python train.py --num_hidden_layers=9 --num_attention_heads=3 --intermediate_size=768 --vocab_size=8192 --hidden_act="tanh_gelu" --norm="layernorm" --qk_norm=false --tie_word_embeddings=true --init_std_down=0.00497 --learning_rate=0.00189 --schedule="wsd" --decay_shape="pow" --batch_tokens=16384 --train_tokens=134700000 --dataset="wikipedia_en"
Each number is 128 + 24 x the weight over the matrix's rms, rounded and kept within 0 to 255. Layers, rows and columns count from 0. Numbers have three digits each.

# up: layer 3 MLP up, 768x192, rms 0.0798, rows 587-622, columns 0-191
# down: layer 3 MLP down (transposed), 768x192, rms 0.0666, rows 587-622, columns 0-191
up587:106132076126090116140135119108085097103122066121084149165119144143145160130139133150117123133127130105129155151128087153116149126163122117126140148169068105146102133147127182145162163118173095174132087142092122101118139101156090185153145092154137112146152131131177094148098125085128107136098127114114148164168150125138117077132159131115106131112128054154122137152194141169179133144112126096127180095098163100126113111067109127106124134133143109168124114127113150137080131144124127181129106099153100118136164116162145135124122122087139112173120133099103138148092168101124166135
down587:113123157118157147135104134110135150131090140115147148126161125132124069172130110134122187131138119064149096139094102102137133070127136128099120105112148136116140134116119090111157117101076137151081108128119127131151120122152132156066092157120111106129155162129122144150115118105129115105092088119127156124124070133131133127129139151156172072122129141090125142108149120212159113107157109165156117164151125142106151079155129182186137122140128132146118097124110096107127148135135155097139132132126103172094067183128121128185154123185109136113154124142156127092137146129122126153
up588:117135160138166121133146131125125121129115158118096104126142113130144093134063129106138123065139121132127137108121107135102165153135113152158112128149132141117159157126117105131178123127144161149095151130170127127110169126138126123131141108083131094122151138145124132122153129138149114131111157116132190151075166114122113118136108112124134108115117175094159037100157119107174136077160119123072151125091123169171173110120113111103132171104151113098105122169097150169106141123114152118113119141116135118142103105140099123115118160161215104113128124105092145119125096122090121113
down588:111133078164173130130123130127102153131133117138125121092111146137110113153091146154126144150108115073145109161115072182137129127101132145115172108097134156080092105087159115123140107121115148087127129131122116196111120127137130121105145097129122095142093109148140128157095172144107139111136135092117204123123153143132155135154130111177137134105157100145133135156156119105121098113134114144135144101093135122131129137194133149120126120103121124128157108109082163110136123146114110146100113139124146135093146163113098139118139165158138096182111131147121146098132139142084128190
up589:098160117142114164119144110103140105094161136141121126100093098169163189102095125094109145117152150119133091069167132129116103105117136129136139133153142113113094158171119102115121110126151109152143149127079132136170144115095160135131113143134107116116108135138116138079135142136116107135131105114148097144168123159132129179100153117148159146122108149141151101144138120100151132134141114177113131145107090083133143091101119067095112128128138118139125180140105141144134102166161150123116187128159124138113106156075154132096135132147104132118132158129089104114155105147108112090
down589:145158127108118112111134157124144110148125110112124116121146157123112121077132136134152115136095097138144135153135087149147150134105106117140144148135161113096120082127145113120124127117121121106095141140108106118120120130138115143125163164119127093148135161120147106103105151118099155126134119137139167144157125120173114158157106141153141141133092103155141142120118173123108091145077145152143122123173157098168107113144108115101108107038155119132138145091126124161119167155101095131126100108157074124099130120165128116131136139124144142131147110169147072105144161112149144145
up590:109150140111136159105152131110147115091125098156140133128143117093100121140086114144113132136141134105134142156141101150139148068109124162145122111086122120154166139122114145120115124139138143173133131144105133140129138144133125122119129107084151150097107164075139123085112126146123112104123121142139124134146128107149133130137094146118145145151095133169139129110136103127152154102100133122135147107101130125152099116136169139109128103099139139159181151151095110153156111133118154135171121096101097135126143109137129104129111126160139089092167125175163136128140099155153088114
down590:106127158100165119191152101128076196139099096117080140102078121098080181145145127129128134136120096132162114087124129137123122106147134130119160118109133123172137111121148117144127097121138117120181107160116136161153133128112147100130127093140109119080132187134099183153119107090119160136091141129156127127104136139145152153140138144118119115073092121142102175133119119108122121104102135133169131131152148138116101126151135127086114114100118149152157107125154138097146110116121126135099114106142113099167131163125173137136132119134128152094128151172130126124162114143156105111
up591:129146099071136160113087170101095149134135136118072161130129152176104149113140116139119094122093118125125138120143155164154181128132150091114120144128117110142143113154055096119101120113131129185118147157129101149089144130136129160139087103130104119149163128128123126129100088135129107167087144121129152164130108113108132154128138085140158120083163149137147119137123095129101133163142123134084126159153161141145113111157171127148118123119162114133101166126117148115136151099174134120112112162134129116125143153141150128163156111122155100134131097115133106143095093155079104121
down591:142135093130142139143157081133160120108123097116107110122117160129107168091119153121096131117149111149151097153138161139139128102111137110114105103090142159143127146163155153146087156121165152149139116151142156157126133139108144123120141142109087149134148118121100103121110103139144154103128099104097109113152086137114110129130125163134144116170078155112118132145151136169135152166118103101125124143107137126134137128136109109106111175119131076137119115081052152163144091162100129111119133144111106124133112128116104144171174123136118130129134102155083160119108179142114162107
up592:091101095089139158123094120067131118155134176129122067083143112154147130114092140120163144114120115138147131108141101152106111146125098085116150168189165127154094159156144125118134142119135130158166140114142139149109161133105132142168132110151113129130159126132128141155172170089143148102132160131156126081118100129126123111132089106166129131119069134147160111095153133105135140128131085135162107174167161150107111108137128127127085126103133119094170138126143122123105100132139150129139107120092173114130173085135164134116097145133144125095129111154128147156132117134141150136
down592:147151154091135134136124133149120122136082098132121196095112113125117125127167166101113150128129133157170123133136067161085145156128116129119146115070155096092104144128118154096146146133130104109104096159118117145103145132134153126141116148129123103109104156092119081139113112139146135129129086131118126086103091134132122130126114142146094138116153092147124150123146117095140186115120140140149108176145100145137144134168134121144175159140106154134157070150144121122122102151114146112140136146126121175097132141155096158187163118150103119170143114102173121120119092075126148090
up593:115098127154101103111078107138113142096150107116146159138114134158139146143105170062132085113147101070148114125109125138137143091162136101145149151089120117152174154124126145121156094170148171147137151102106152121134147119190133095127144087150144141125109144079168127150090108100174099128140086131149085128152135091145161148110174144119093126124135146114110154163123132145090074122147135087112086149116137122121125156146146093093126093134100163102144132104130108114111134130132175175193102144187123155106118161115136095128111157167142120114139129143135096140121158147093097097
down593:188102135196179117141147105161127140178115126095138136153157125172149081068060163126141128122200105146139119123122109146100114152068112113133082145138062150133066125091122124111109074127086078095136156103163135129180159145134125107103104156123153133128082130088096148127184120119158078157160112153150126139113135110087138092172116098162100186120166096175133081136125175119183147112130082102111168104137146111161125148095161126171121083137090132140100130122140156118117174137103114107162114113127089148126107113071149134139127205146126122143146145148101154160114143155122100090
up594:161145125171157150149125120117158138148127125139095095139110190092160135130117171146103113140137126112129152146115133155135163160152153123143122130144111129142121134122117137121109121128174121144097140128120103080103106124138130102138133152131097159122095111111135100113131150125151115095093135131144111130128132088124139100120142149161173140120141116104130085155135101100132158138127106121132113135119095119146122154094104109107184167111090093146142141161135183108118097153112151125099107160137135129114099123151128139135149129127132148134151122161157144109100119087080135126
down594:113112134130119145110131125134110110084130166096132192131129136122197116123132097160132166128141151091119082123075136109123169128102125137142143136106144170098127190107083112128109125148126166120145111117133136126112125147116156160117157097154117096119119126117140122137125116147148153116141137096125112148082137130089114148137113089117134092137144139187164115112109128144146146130123103130129191123122143118141160145159170122120082139144127159112138150075101149105096122105096131106100078125118162152093111074138141151132160128125113103128139187120103161163134100137155092118
up595:100102121143151107131123194121127130133138106171112115113157130143120143123149153113091167161112129106112111152141122110133188119132143119139151128142158162148161176133122157123119106159094154150117100084135129131140120098137064155138109188135049117128126092130158120106135120145127097093116106136129128101136098134102114155150109138131139172089109157135147135175117098147104129158157108134074120139127120171088114087131170126183123145144117090100151099127100123150125127173148120158106090142158121129060140137095107088095122154141135121134121146108119087104133131114133152108
down595:100126170128104170135115131115142132121159137121070103166171116131135113149134132102113108141090140146126071127135132121133098145121106140121094162128191143140127082139146142124148096166163128137141144144116143084155121139139102156113136150097141111116114119149149153146118140174164130130124113097147091124145146099097124108098111143120125144139153111095102077112106162110133122131113123128112173112115143155144129153090166080158101127118148130153135159132091151085170135110109127147153068109137120156133167082133141177090074103116141135118096102111112141137150115137113162146
up596:132156135156145159104122142124120122121121118081125135122162149103119130141148128136099124148149106085132163143145117133120123115111125114157131125127184115137138163121137140128133130097107147166150154100124107129106144129111132139129147155128096104126138124113101138129163126163123150143134167144141136157145118133108163104141133142110123153155109154137112124159111141091116147159132094120114091151120126131145096120117172116111112141108088140141148144129141124166144127120143122117114102138110125179122173156115120133154146119128109119085146086139133122086149126108133141113
down596:103096108115116134106134137134126125131122138130115145100130080133118107134135122114147149129116158153148096124150123087137140165124111137091130156108105158098053121134114117135113119134159117116132105124127134143196137135129134119132123103131124147147115158148134121133127135118139151127123145116145160155122135124122131138147115144102113124122135108127113126118132109098140121149133143125128141119128132134139118156153122116106112123150170139152166112130108130106115128142116111133147089090126141132111115125165125165140125129136154139156152148125130125108142128113124099136
up597:076142139137121129102138134158122113120139112084094127150157102081083065139109160126106132136140116171187100119158134114126072167106165185180145058175124124170094174162095109086140171088153111181076193142112105128117131089124161142138114129122129147143128126119203125188127065140147096145190142064156133109170153129144144125118153169126102175175071136178176081126122160111121109092103121091114128142115135102129121134113131082095108152148139102121085075120153135101116118116162182129118102169188093135137100114114079132140156078135078094089120118084122162160090112144084121105
down597:175123127092136099114153151130137116176069168071124141105116187170128155116104084176090115146132140110072137132115167129150100151130138152147096096160104118114073138091143141147165148133107097137198105126139114124137115139149132129114117176106075103117144132134134125079085129148088164104135171145180209132089142123165158156156126128101120109193094169176158128160118121140130116129126103091059175121128116151112145124143122044180106115135154131131143152135117113138117145154164135134217080070143075121181105113114094079087107138111110180084089133126117111122165102117136130111
up598:096129104123084133129130163133072160094089181168135179082102108179147105139171121148107154103094148124141160153141147175178153163144150124108122121127105113124116133094142075134131168104114067181117079150121099128117151087121120190104127122131142159048136159091202125117086135171159141179126106134108130134106084130126120081112120124098156098144176105139110130130142145127139122125121110151125126123104094149086138172141098152134098097162161099162098121125142126082122133132113154130170073128147132120101162168158138092127129141154101102162102212143105129129114126104115181093
down598:130123131131157184139110102104111095153110112192115087092109147136147097111121111150136142094135137084143104143128141134154155130117140131073149168072186194122147127154167133115140102120132114120083126105180088115131081087080150086129145145117095091131218168080090129083154138119129151149133096170063155102134126135107102145118121164113127193173117142152125178164151111136137095155125155087058069136197137112158200154096089096082121149103133054141140098075138155131195120104132152093168100132154138122095086132186121124178083091146146180097142129134106106130121113157105161149
up599:130157105125136136123138130120150097131146152171141116112141154124127133133120130081180174095147146118140160124071167171085125145170116120113184096141129151111096148120132135118099093112124101133164191110153152077074097145135128119115155147133116070118156096113174137116079121129142149147159150125155134145133155063139143145133092133139119138142114132125122144114176106143137148123115163080127137135128081138138195142104129100134115108134151099102134111123115117162137139126103113088123113157098128077169095148113141101129092169118117160148103117157111077148131169161120122130
down599:123105105196115152172157139122135125090162096099116088105098163158135121133111143178120123134155113129110145154120097113115122135108125073147104118110157080112130133090135110143098117123125078126147146105141131110130124143096153131129109129115145136142179129144120104123080152131096145130162124125134124102143131133113130163147115139168148130169095083098180118080107131124145110130183136113129102116116152136136149118130134163154150119166140139160140129144167095133141098125126131109146143134142134136093095131127030119165112141090118093152125094147086128167152149138176152081
up600:119128107125117145133130150110087155075103146125122112157122141120083163126099132184152112122115104112102149129093106116133160175148178104183154119150100133127145154115138099127119116115137089139089140176091102150112146121108107150158124143127135150091155137100112122126118126158138111112109142130111159154116129115136141163145141117144129131174178108133099120148131141157132147110132094139108104100135077134159159165142138112102126158144094129117130150150154121160145127125121121121101127122167151178155113148130128138152089095131134097144120112128139123151160128114108128134
down600:109120187119155115110144099141149104149165104129123124152121157170124065111122160114105134133116141123154115143100088150134130122086098130125131182131128138152142145109142120088128129139145187110165143097161157133115131118150152167150149132184091120135125154130121153128156135136109114167133119126140088107099142106168133115107136099137139128139123158159118156081166133107111139144121175145141147130122150108113117071087126133147114112141163154104095144111151101122086125109131113135122109103107113071136137131089122131130156132119112149142112162082099106092128078159124118092
up601:122095137118112121095145145124068113096120143137103107155141166104142132106124160123201122117123154118128113110119127090165077102175176128137176118130102162105158110101060152118122154147143101137154155145124149090123176114108118133122128130140130142121130097085152081126134116113136109102187110139149124122085142130173108142167111143092111119109120113117108113159179091119138159113142152102106112122128116140179116125103163141116156134074104174152177107127113141202084151131148151146088139195199129111115119113133136119129135154117158098110095078102151121064165111114142124166
down601:126123084146155125115170147102135147103139071107167108169144142097121152123152099098137105146134107140172154128181094112151137123153115129126143160163111159154127067170087107117107126136184126147094127088110119145154089156150157134127119094112104112154082121119100100155170107139149156088126091142126136138133116074157142125168116177132098112137093105143131090116171070142102128117168114105154132095159131134134151132108067106102139111116124092129123090130110106122119163147085122143126129139144175148137142187143133121178118076136100137151167141120163097143136094125140151104
up602:133124106130130124154146138149116103132144128146089136116142103143110105134125090107131127125106110107127128147113108149129102129110131114159123127134112193132121137130141110125134111135116110130136123131118162129129155091166133125145136146141120161136152132129100157129135112119116130146172102144161074138120132122120124161140108146141139143124132130155127142093139142137175110136149149119105148137116100118133099102137128123170135141145127123114145130119124090163133095126134113135098153111116110125112124186115098109118127113109149127155163112125125103116140129123128151098
down602:125134137171129123113146148107107084124161138140121170114107148133128104127108140149135088145113132125116106104139143084123143103134097109142138125141154183129122125140121129078142147133142147114129138108172134148109126102119119140100112161133095103114112157147119126139145147147105166124143124155147091137098108123089108141170125158139122113132126180144119120136164117168142154095143157127130171108105119125116135123124128129104111124128120123159103117130085091136129114133135117124147154120115127136135102116123117116138113116136125130129121091112085121160141098176170158126
up603:137119118146101124109095145122142119153105100139163107156108156048138182131143153107119139167143142116118147127105118113135119133170131127100113114160085142125146159140140162098114112127093129075135062119130102122142145164134112155122144104123133108110138116143143099127124109074129151124075148139140180144118119118098122155163131068129149125153142172151134109164140119117124106125113103131126126109118152099169120147090108104125122122101093135142153159114126129123124142150132141116128138106171151131140105125149143153164129138132170118093129092122130117115144123079117153115
down603:116115144145095126082117116109134095178135155095113132123118178108100119105145126154117129157162139112126106161164125131147084097135131102106129090162122149134091141126140126102146167144114134143145115103158162127143116113107138087146090141173145103157124141148105095121153148121136097164146109134139130147151123137121114136109142114148134115117096109151133152153122151137124113135140188118101153164128125147137124138135091159154086128125136074116109112136125140167111149145100155121120151082135087124134143108123089113132154104106131155120123083122110137161120143116157089126
up604:127134104106147162094132121100083094101117149127133149120094111137153127145149132136126140123133115134151157106144140164118164102123140130112074116103126136139147106127153113104126149109105119121173116133070130116156138154123130144113133136130128157151133147129111103097121145120160103131122096125137142121094133125112121145113096146080121141132128116113103121142142161115121105090130115166090149132145121118093153147158120123129147111141146120140147139201135120120121109131138109144135120173157123144124102145117155161124131086160135139095140116115113125154124110152119123114
down604:137081124119145131102134076113134137128102122130080106100110109113137138138143163158114141135118139118143160125172123126098144114087137114151126123144126131137137115140145147175110090139095125196151115161145129106144124150155125166138146097137116159098139148108114120121140141134115117108107151122142145152158109158105109142137123123111113104141123091142118161137159092135105158138106136107119093107144104120137124121122137149102144108167122130158096138110142129159102118138133115132105109111105138160144154147144138121114118110110142120122080139156144124083149166135118139142
up605:149169039161127089140122137159146146154159130145166142151135121157151158091147164115145202107162141098098104134181120168109112126133132158121108078179131104131138105121102120131117112149131109098098135114090122117101062124126136142066154140133119132114064087103166123120118106149156111126127132135130142168149123106129144111141119094176154141088140140139134132123144091173117088134116140120119105151099133148136125093151119115131111068136134134103065150088117100120148194104115134132120097191121125147105096104146143100125127107136134144140121110189120132137144113167141106131
down605:141142167172096116149105134110146162133109139066125136151127153134053122094121144207131105123138147108148190138132169115110147148188142125139135136181140117132135085134089101169059143109135125143120108139132133149077123138119088145151119105143123136135127090121146129110150153108140086128134157136125112100114072115138163171141105098150171147125115134134142138120118144107123139127126120158121061111103110131202134117154164084121148151116133112144111164095089140148121102123083128110142095092123100131142136122127132160097132146087105092163162109152112131098112117152132150148
up606:099150135121139121137139104123136124123130111174127097160131134126093118114129104150173136149136145106143116123095124136086148132125115113139129116131141144158120150151148153084150116138144121127144132124151092118160122087128129109131123147084187077120111146138103154107110081089131116123169149137108121159138156145149128107125124121147119131105125173104103090097160148142111153124147096136117103180119163132140118135129097113120119126133123120098152163107139167095138143137141092108122138155135144090141131134144144120127135145113159067109147142122134147097157145128103133105
down606:116119136149150106139094150137134128083108117143124102151136096143125103105147146158147104103117145136116133134133128133119118131164119127177065114115107123114161161106132124166078166124170128119147132153128121124131115157117107113136137081151150128135108158118118149110114143150112160113115108100104145101140123128111138128113147155170164103130126074112115120123176130133136137125128148114162143101131098124117139147104130140134116120128139129115135150141088160145144134107107117097106125132123118106118130124140131167169135117125131110125124133133160101106138128116161149157
up607:097131122129137148165146155097101166182148136181084085097105114148097102084102145157184136115147137126138143108119129146127133100154138117129117189105148151130136151114179133083101149151107139111186110132115167120127146126126155123129112180100152131102111141136163123137090101137148139185115109083149132136112142119084137130112122124139112092153100104178131144117122156150142095128145087109109107142122118122131124140098087136161061126126157092146112128124095150169105165093137170146103084117095147118088134141117143145105105127165104120152161155125083124138113139138129110138
down607:101116079156103140099127140151158135063129118148124104131088132109084090111139120097100091145162162179158155136152092150117154109138115128137151131129167124111119091121140137179118090133138152146167152128170090148144147128145106097138160132118144146141166135112146147133130122161134120107144137130150111164128126140094113122121135134104149119109146098110098092129096134118088147121138155131181149128120101169129171132098138148089124147136089174126119118082114129102130104114107109134099220130092111123151160136118129148165155139076125119120095064113135105159117126124117118173
up608:131118114152106148095155122105113125128114136113134155116128147130112142143105100108086115075134105130152160100121121148146131103106150132140132122159133137145149131115132129115177095156120110148156142104127154146111150132138108115115105107160096141089158114127143124175100144135142112134148138116095124137110146096146131136103136112162184160124135136118097155136110123115092121137140149143072141106122098091107148143141141122113142138144110090080154154150111124113126124113124129112144102151151114150111121136145158131111143130125146147136143133128123130131098112099110154101
down608:080103125117191148114150132135129103136122132158116144166138100091148106145137124156142148136158160130114133097082135071132139154105115135106115166101077116147127149125073112151148140130116105156168151153118129165122111138104111122117130141111149139115140128146164124119132137113128165133123123140126106114118120120112108120148113097113130129120132159105090167133094129145112132148137137139148103142152099075120119082142148151115132156137109093147097122152110160113123143107148116135172122135151120095156126137135146140127102095149152132141132106120095143117127128092124173146
up609:129109119120117123144155102129111138140124128153122106098211129142144113146133127131145171140165086171114133074094146127140131123141169083066136150112062120142108169123119143128190155124147117128146099130105156154117163128102128129133123161130149122070079068126130111157112156107139136144168149108124155123143109097116108119117150124169163149078152160170141107120128117134079096145116135114094125137094131105168156103067122137129105107117125105155126127119098162137144102119110112125173109124146111141152153141148118134157130156139082097152143132096107137138147141138115124135
down609:120135133104113104132106097157129123094166132139158145120143114133117126070135156138093166099135142119157131182131135140097172162094139109161084125113140122136142156125132146149136142106128122141136135140141123118119091145085122158075123124132150125125156150113145117096152141143119123153135134104113117151112119123143138109117114141179135111138141096143071081138103103124154127164121110150165178122117125163130144141096142137109168092071133177160099154129098137113142118138104096075135091105148111185154116135156153089152128098122134130131145134132104134124130079131114144110
up610:105138091099127111073163115136117145163135160090091130144133127150136096125080106114170127118140131135145083100123117151126120162126165136170147096125137189163125170154086154082148130157143091092111155139089130144069120154110142096100114104097118145147164114104103122166110105095162143107122121105116169135158130122089090094151135141143120129117106136139117097167164131093123112152096130143081130175148145135134107125137164111150125140152131141097152146113152120154095120099103157132116176098157094142141114113142131088102157118117071144143124144129144100135122113142102131111
down610:104142118181133101077148129107117103139095113165125148091128108073127142158130125125114144143104156133141115121075118115140177138138144097115135131151083160157127095157138111122152166127143109124111154102145128125150097117102104172133183138115132134115116169168149157118157114145134158120129082092122121120132113081109154150106122173182127142088082118111136139145171124117123134127146127117152149151146179154112142130133084110090137144150148114061118111178100117098131113109109103146147105150136136152129143156186105120086109118136054163157128104119137139153103132155134096132
up611:101097145106117166085073153140154126167096122110144175135152134139115149101128161143109097136139121153129143149110122145133133149121135097122118108124119110185096094154138121130133090111108150141154131129126130091126161162170131135098135121160146105119164135125132156155113140129120099094132100132126127124114138121130139135139111142114143130129114163133126140100119139118082135133143115133138140129152156148148091125137144165186111128104121128118126109159085133127128131153165133127129074131111144084114119153106157132138125148154134144078146111103123114125134143128068152144
down611:104118138081116152120130148138150123102117138111103154104140151076177118129152142129116136155110136113165146133144113150131127103074141124135147102094104147098150118123122111127131141114139144126134122107155117107140135110179119133126105148100126134163101113138099128107131096131113141123163130097143153112104129100117137141148127132138160111168132139091107144123145111105105146137178121136119157154135120109093159133088119163115099111136170081099147130111109165145162086105127170122135137144116087156111133158119130149163148110142097128145118144120139132124117101136170182118
up612:134161131141152138114150112124089152137169089110123111112123090127144140167130141111078119130094147152103145113152123122113116134162108153161102166100143128132128161170080142136138171106116168127132137114123094158164095141141148137158105154165160113129149153136113108131117095126102141128103141161115130120151163118145116131126096136137157165101107142096095131115100143100053109118107132133091127133112140125147138106130134161132093138134117109130187136118128112112124139122159155154150117158096119147123124127127134157100116131103109120125143146121145136137119149123125118119
down612:106149107126102128135125115144124121095152171147081126114169102123110145101140118116161133164137094182156181136135115135132125129103147132110161166157098145164172127124112125116104113163150139099143116131137145138144116149140138135106117117130122120127097112117144147150129119072142145176129130157157104124122121155123139139118168095126106112081122126163148110131093136107133138133057163108085138165146141172106123077149148115162114104085083151141113133118147117111079134145121117115116168111127109110146105146151108108113123126110113171156119152121144101082108148145099136095
up613:130148090101117096098137133095115167110129146127147129104165121146145153125116069179125121162089111086133106151107094110094117132094153109139140166087100125133060152158145108121144086158109108121115138124109086129089139128110098129144108117109155108126113108132108113089134120152176131168147139084088129086158135106113169116133124113119121109077141157142137145145125129119132162144108106145097125136107137174117154102125115111135152084137196128119125110159170156134140093187159125162100117146100106135142117153159145082118126112143121126143090128118166069147141063124088169124
down613:117109101120103081166138145121126094146134104124139092069097132140084104076159146134119150100114109133125178164145162106163091152146134084113133093171120165112139150125142130122116088161118125111106104074121122138149133167137175121158134113151152177131116136142096093118127120155143103091143106145133116134116149142108136152142125139127121108171108127144090174167168114151145134065157115131137150129114110123155136165099090111102102146121120121156096118129116147166179121128106151141146110148120120123130132126148125106092154144093158099151166123149106141166133171052137121110
up614:095155122142152153146130128123101136110083158105133143122133171133087152107134090164142118157091096094125125169155139117136134135114145139127186135155138168122097140129131120137144119112113116106107132103107182174098150103095140070153150120104118158129127117153082099190158117135158131119135139122119132118099151133143165149120111142150100175104103095151093139129156160134127159157129138096113126126077121139115113125108088142160093135081113124132146082118125138121148134136123151134170116140131174136115119135135133117148103135112132161126098041116126149137081097159116151125
down614:138123109122101092092183100127133140140135159142111117147130142106112123153145101099127092138123094126125139167139120114146119104110103154154101136147129135143125131149156118150126132149122145150168139113102145163127123149124156130145117131167127104148145113094083157122154109101110122101158102100134139123161106095129180152165144144088132131076086147094110154131118142128095146082178117092149175137117109107124069133158150129126120142164099121152170098128120119130126102116107102148114184130136116139125074158143079175074119118128130089160130156123146141182093095145121151103
up615:174121111092101113120121123139162104094135106139122092141090103136160111143145150113122146157096093135117159127161153138136152112122124128178092121152153148110101124144135149180119162125116140121153124110151145099129115158106133173169147123091117119099199148091129111113110097125113113129117147160107150125082130158094083109100087097172133137169107130103112084079067139133123132157131119132117135119158186161122178142121099128106117173139139124137112119142139119145099124106125141139146115147108156086132117115153140138076128144148094129092109139145174141143157130138116128128
down615:135115104142089141084119152109138117142161147092086143126155099164112105135177147134095118137154075096146130140170083155114149139126158153147118149112098113110098185132090139126113155118105177150121138110144148104132131146119136131143145128161124122120140136086128113134155125093130094131160090120165144151113143119123113155088128136131093134123154090130157134158182116087171114128110156121128151140123102057136146092131116143118161113155092121129094141100109166128114146131137106103126132140111103112151117145148132057144169152136123132152106092120103123139122134132172132145
up616:133116122121126137128141136105138139108126099141092117131160178108126115148134145146144130155127174154087150115065120094123112127123125107087132081166130152130189086129129142077088090114121102106178129138108192137149084097124135165122128158121112155127173148153119130099131153126134131135156121153156105125149095116142115145132111145137148149110181142100126117114114106130118132134130132125124091157126104126117091139103143114101138130135156149086144170111139133125130105159128105117098146120167140164140106149125123114124071145113138102124129108131158137123162103094142154159
down616:123155097118133116132127137135106106123103112092129074077097153162141198122104134103104109149113181127164093194140151147123116139145114096114109137091109174119138147145115138110131121143154118114138092139119132087140113139146154105110165167162136093141117115147135148174129144118123130149083121184094122121092145175116137117132072136141113139124107131169122135135130141133159125138106123132131104144114168115137156138118156103142152135118103090144136124123155085155120088133114118117119098080144112136120135131123126129133083133141132130079150172118074143122134155151114154122
up617:146138105138092148093137164140102147154145131093118157147113133125113117178107134146107141124119145079107178113089122154106095120122127146117159102138091119151101117120166160138123093137114090151147127179145126102150166168131121145116143120119096170128120120167165133146136110124124128135157128168145144135123130117144105131116131162125108114133108117116157145131133133107096133166136086169089118100104111111106073127151161145151146152143081140179155110125107140108120107082152117140136119136133139128123136152120089123141132108128120099119131131152149146113111136109113153137
down617:090180124143149131111107172124160152139111142130153161136081138098183141122106149129115097174089188096159103138108110117107161134093094118119122126141152131151105108152108078115146161117105114122121127124135148135110085095086120145127147123167103115148101169129148109127117154150130117169153106105130135109085119122098194107149084160091142107164102131124130127129125120144126122128148155133088145120145150121136122135093122097140151156158166128089150094122112148091087132139122137146119126134142101081132160108154155107134129149136138127112123143139120144131165087135132154130
up618:153118144196128129131124153175086140130174102147137161117169136124140119134140129122128141136125090126096123149126117119123177124113141112093128128187106133151110118124132117122138104118074122097162138131116083134109137114131120162169150146122180105138121118124129108103081124130135145144120132153166179164133112101106133104135089131150117131160147105106153164134159107129082121147143160084082109103136119142109119124128162136091107100077108132130133103136151101129110150076166100148144069124121176157125130128125145073118122091076170168139115129138122095135117117125160145129
down618:101126121127134152107124116148108160142120147121094187130128104109152118120135161173120111156124117147136112122139121108114099153094111094137116088136137091151145173094152141088172150146129125135143108132120137125116145090124144087119120149130143128067136097166116077102137138122177163094117140082091093110141122141114124112131119159120140143139146114130145160179137136138161115049099143123095127130141104136112160133154148112118163113127155148145117136128149120124134080140124155133083112098092103122143137103117105130168127153157144154133101129168140119112125156114140173137
up619:154130148155133111209142117106126101110157148131142132128109148129114110156130115126152154150156084128150125132165105131139124126156118126100110081094104130131119121155139152144121124151108143131112133146123121137155096094118149153136132118115137139117141144137120141154113126115150110092117148105149189145084113112108148094126121078163148153118120092103125151128134164121103101117128086122136118113147102082139143062124145123128099134154107130113134131153092111129139150152102128147157112094142136116124115155130137156111126128128169096109128132161101068124118137167138105129
down619:119115165157150064125086120133152156127139114110130091142126126099104116108164124130136142123123124163116133086133145112114109142140157109143126139143118130121107111137121129156115127121129144121139154145159123121119132129093108130123155115127086126058125116159107139079103136115141185130143151109138151143117122137112123116108169096153160145135150153114096150121120118122148116133151124107140065133138105142116164161121120141115102126156142135112145132115128170096144089140110184131116128152113149140160153156130132095125122113148155135152126154137126108134115113099118113120
up620:149131106150116142118144127112104109127134117156146121139132187155155134109122139129115127144131114154153111121121118138125136109100104136172123120090133125139127136120120162109130130147136152131143121098124172140139133121130122146121135140118122129147146102109146123133147129102138121123081122115105108130161111133162135103113111093091155121093110125122138120137122121083153157126108105109141142107148154132095113089125118092127163130118163140148130141167132140135146133195118094134094111130113150160125137104137123134119119131125145134126137146155146139120148115130125123101
down620:116156176130110124098131155098140137113125155119158140149123141087138127121154146143146148116086103126149106131104145133099145134124144102110150134123155124119096127155158110120157137141132148140127108121127116102150079132132124120144145097127127097108155128124094130116143151116111132127111145108126127135088153125155124134105106066128107160152120130135133146118126119128129136131136142111113102128131150135141131127116137171144127115117112100109118143120104133130117129115121150143145123132155145153136117100135134123147136126132113084157147109115151146109065150163097157141
up621:139146112141084173117129164134072137120131107112095103122139149130154125111131126111123146119124106124101132122142139129179139111132138143144137127115134124157117109118165109089169150142088164135095118098162099118154131100137133167157105117124111142172108134132117129173123156123055118130151104147109114102179142112152125150108138094162142149099101116085146132164154128132103098178157146120110140125133119123151134160104139145122113129120109090138143086119127133122167145159152139114131073134107124104152153174110161104111117086117078154143137169124136157112123078170115118141
down621:161104104139150135111116138160111107166113137128116108122146123128105144108130089167166093142126150177122132164089126142147122153119121136116114161099135153106113138147114134098125161153145094138149177121118093110130127142134154117125149141107114120122147092081128134132086129148129149122086120096123131136127103153134127086149100145109130122138121117151137103104127111124135127115121121115112150150122132128135104132167120139103150146081143146143149170164147128099130126127102148123112114119124144141118144096135116109126175138120161092106118150115132121116120139156136133137
up622:114152119143142133110134149151104115109127135155103141140114129129175126180128151117120137133123137093124152100098114126125139139107121120145104139098148136089106118109116172077112145102107112152124156093111133144121152151138086128125126153132117117144132103075140095096119119101120118172108106159129128167098167113133131107126139103142190074130139100178159123135115130126115152088089155131104102134095153120149149129140137159145088118086137133134074142104145143135147122100148151160158133178092130115116146121110138110139153132103128126086117126129148186157123144129116113161
down622:099141120134116086124142111140107128172144072098094147105119126116086149078167117159110167072119104124144150197144147148118148120159163147093112154147102116135149122123085138120103130120146118111160082116155133120115164152114122161124096180123124162165164143121101117110129133106104130141133117152146126105120107137130153149117130166098120137121169116114151085163095105098127085136120140137111145123172127137156091124115147102152097136159167110100114122104166160155139105124141120093169104172114118113090153110102121128090151099119120135146146125131129115153131116144202116111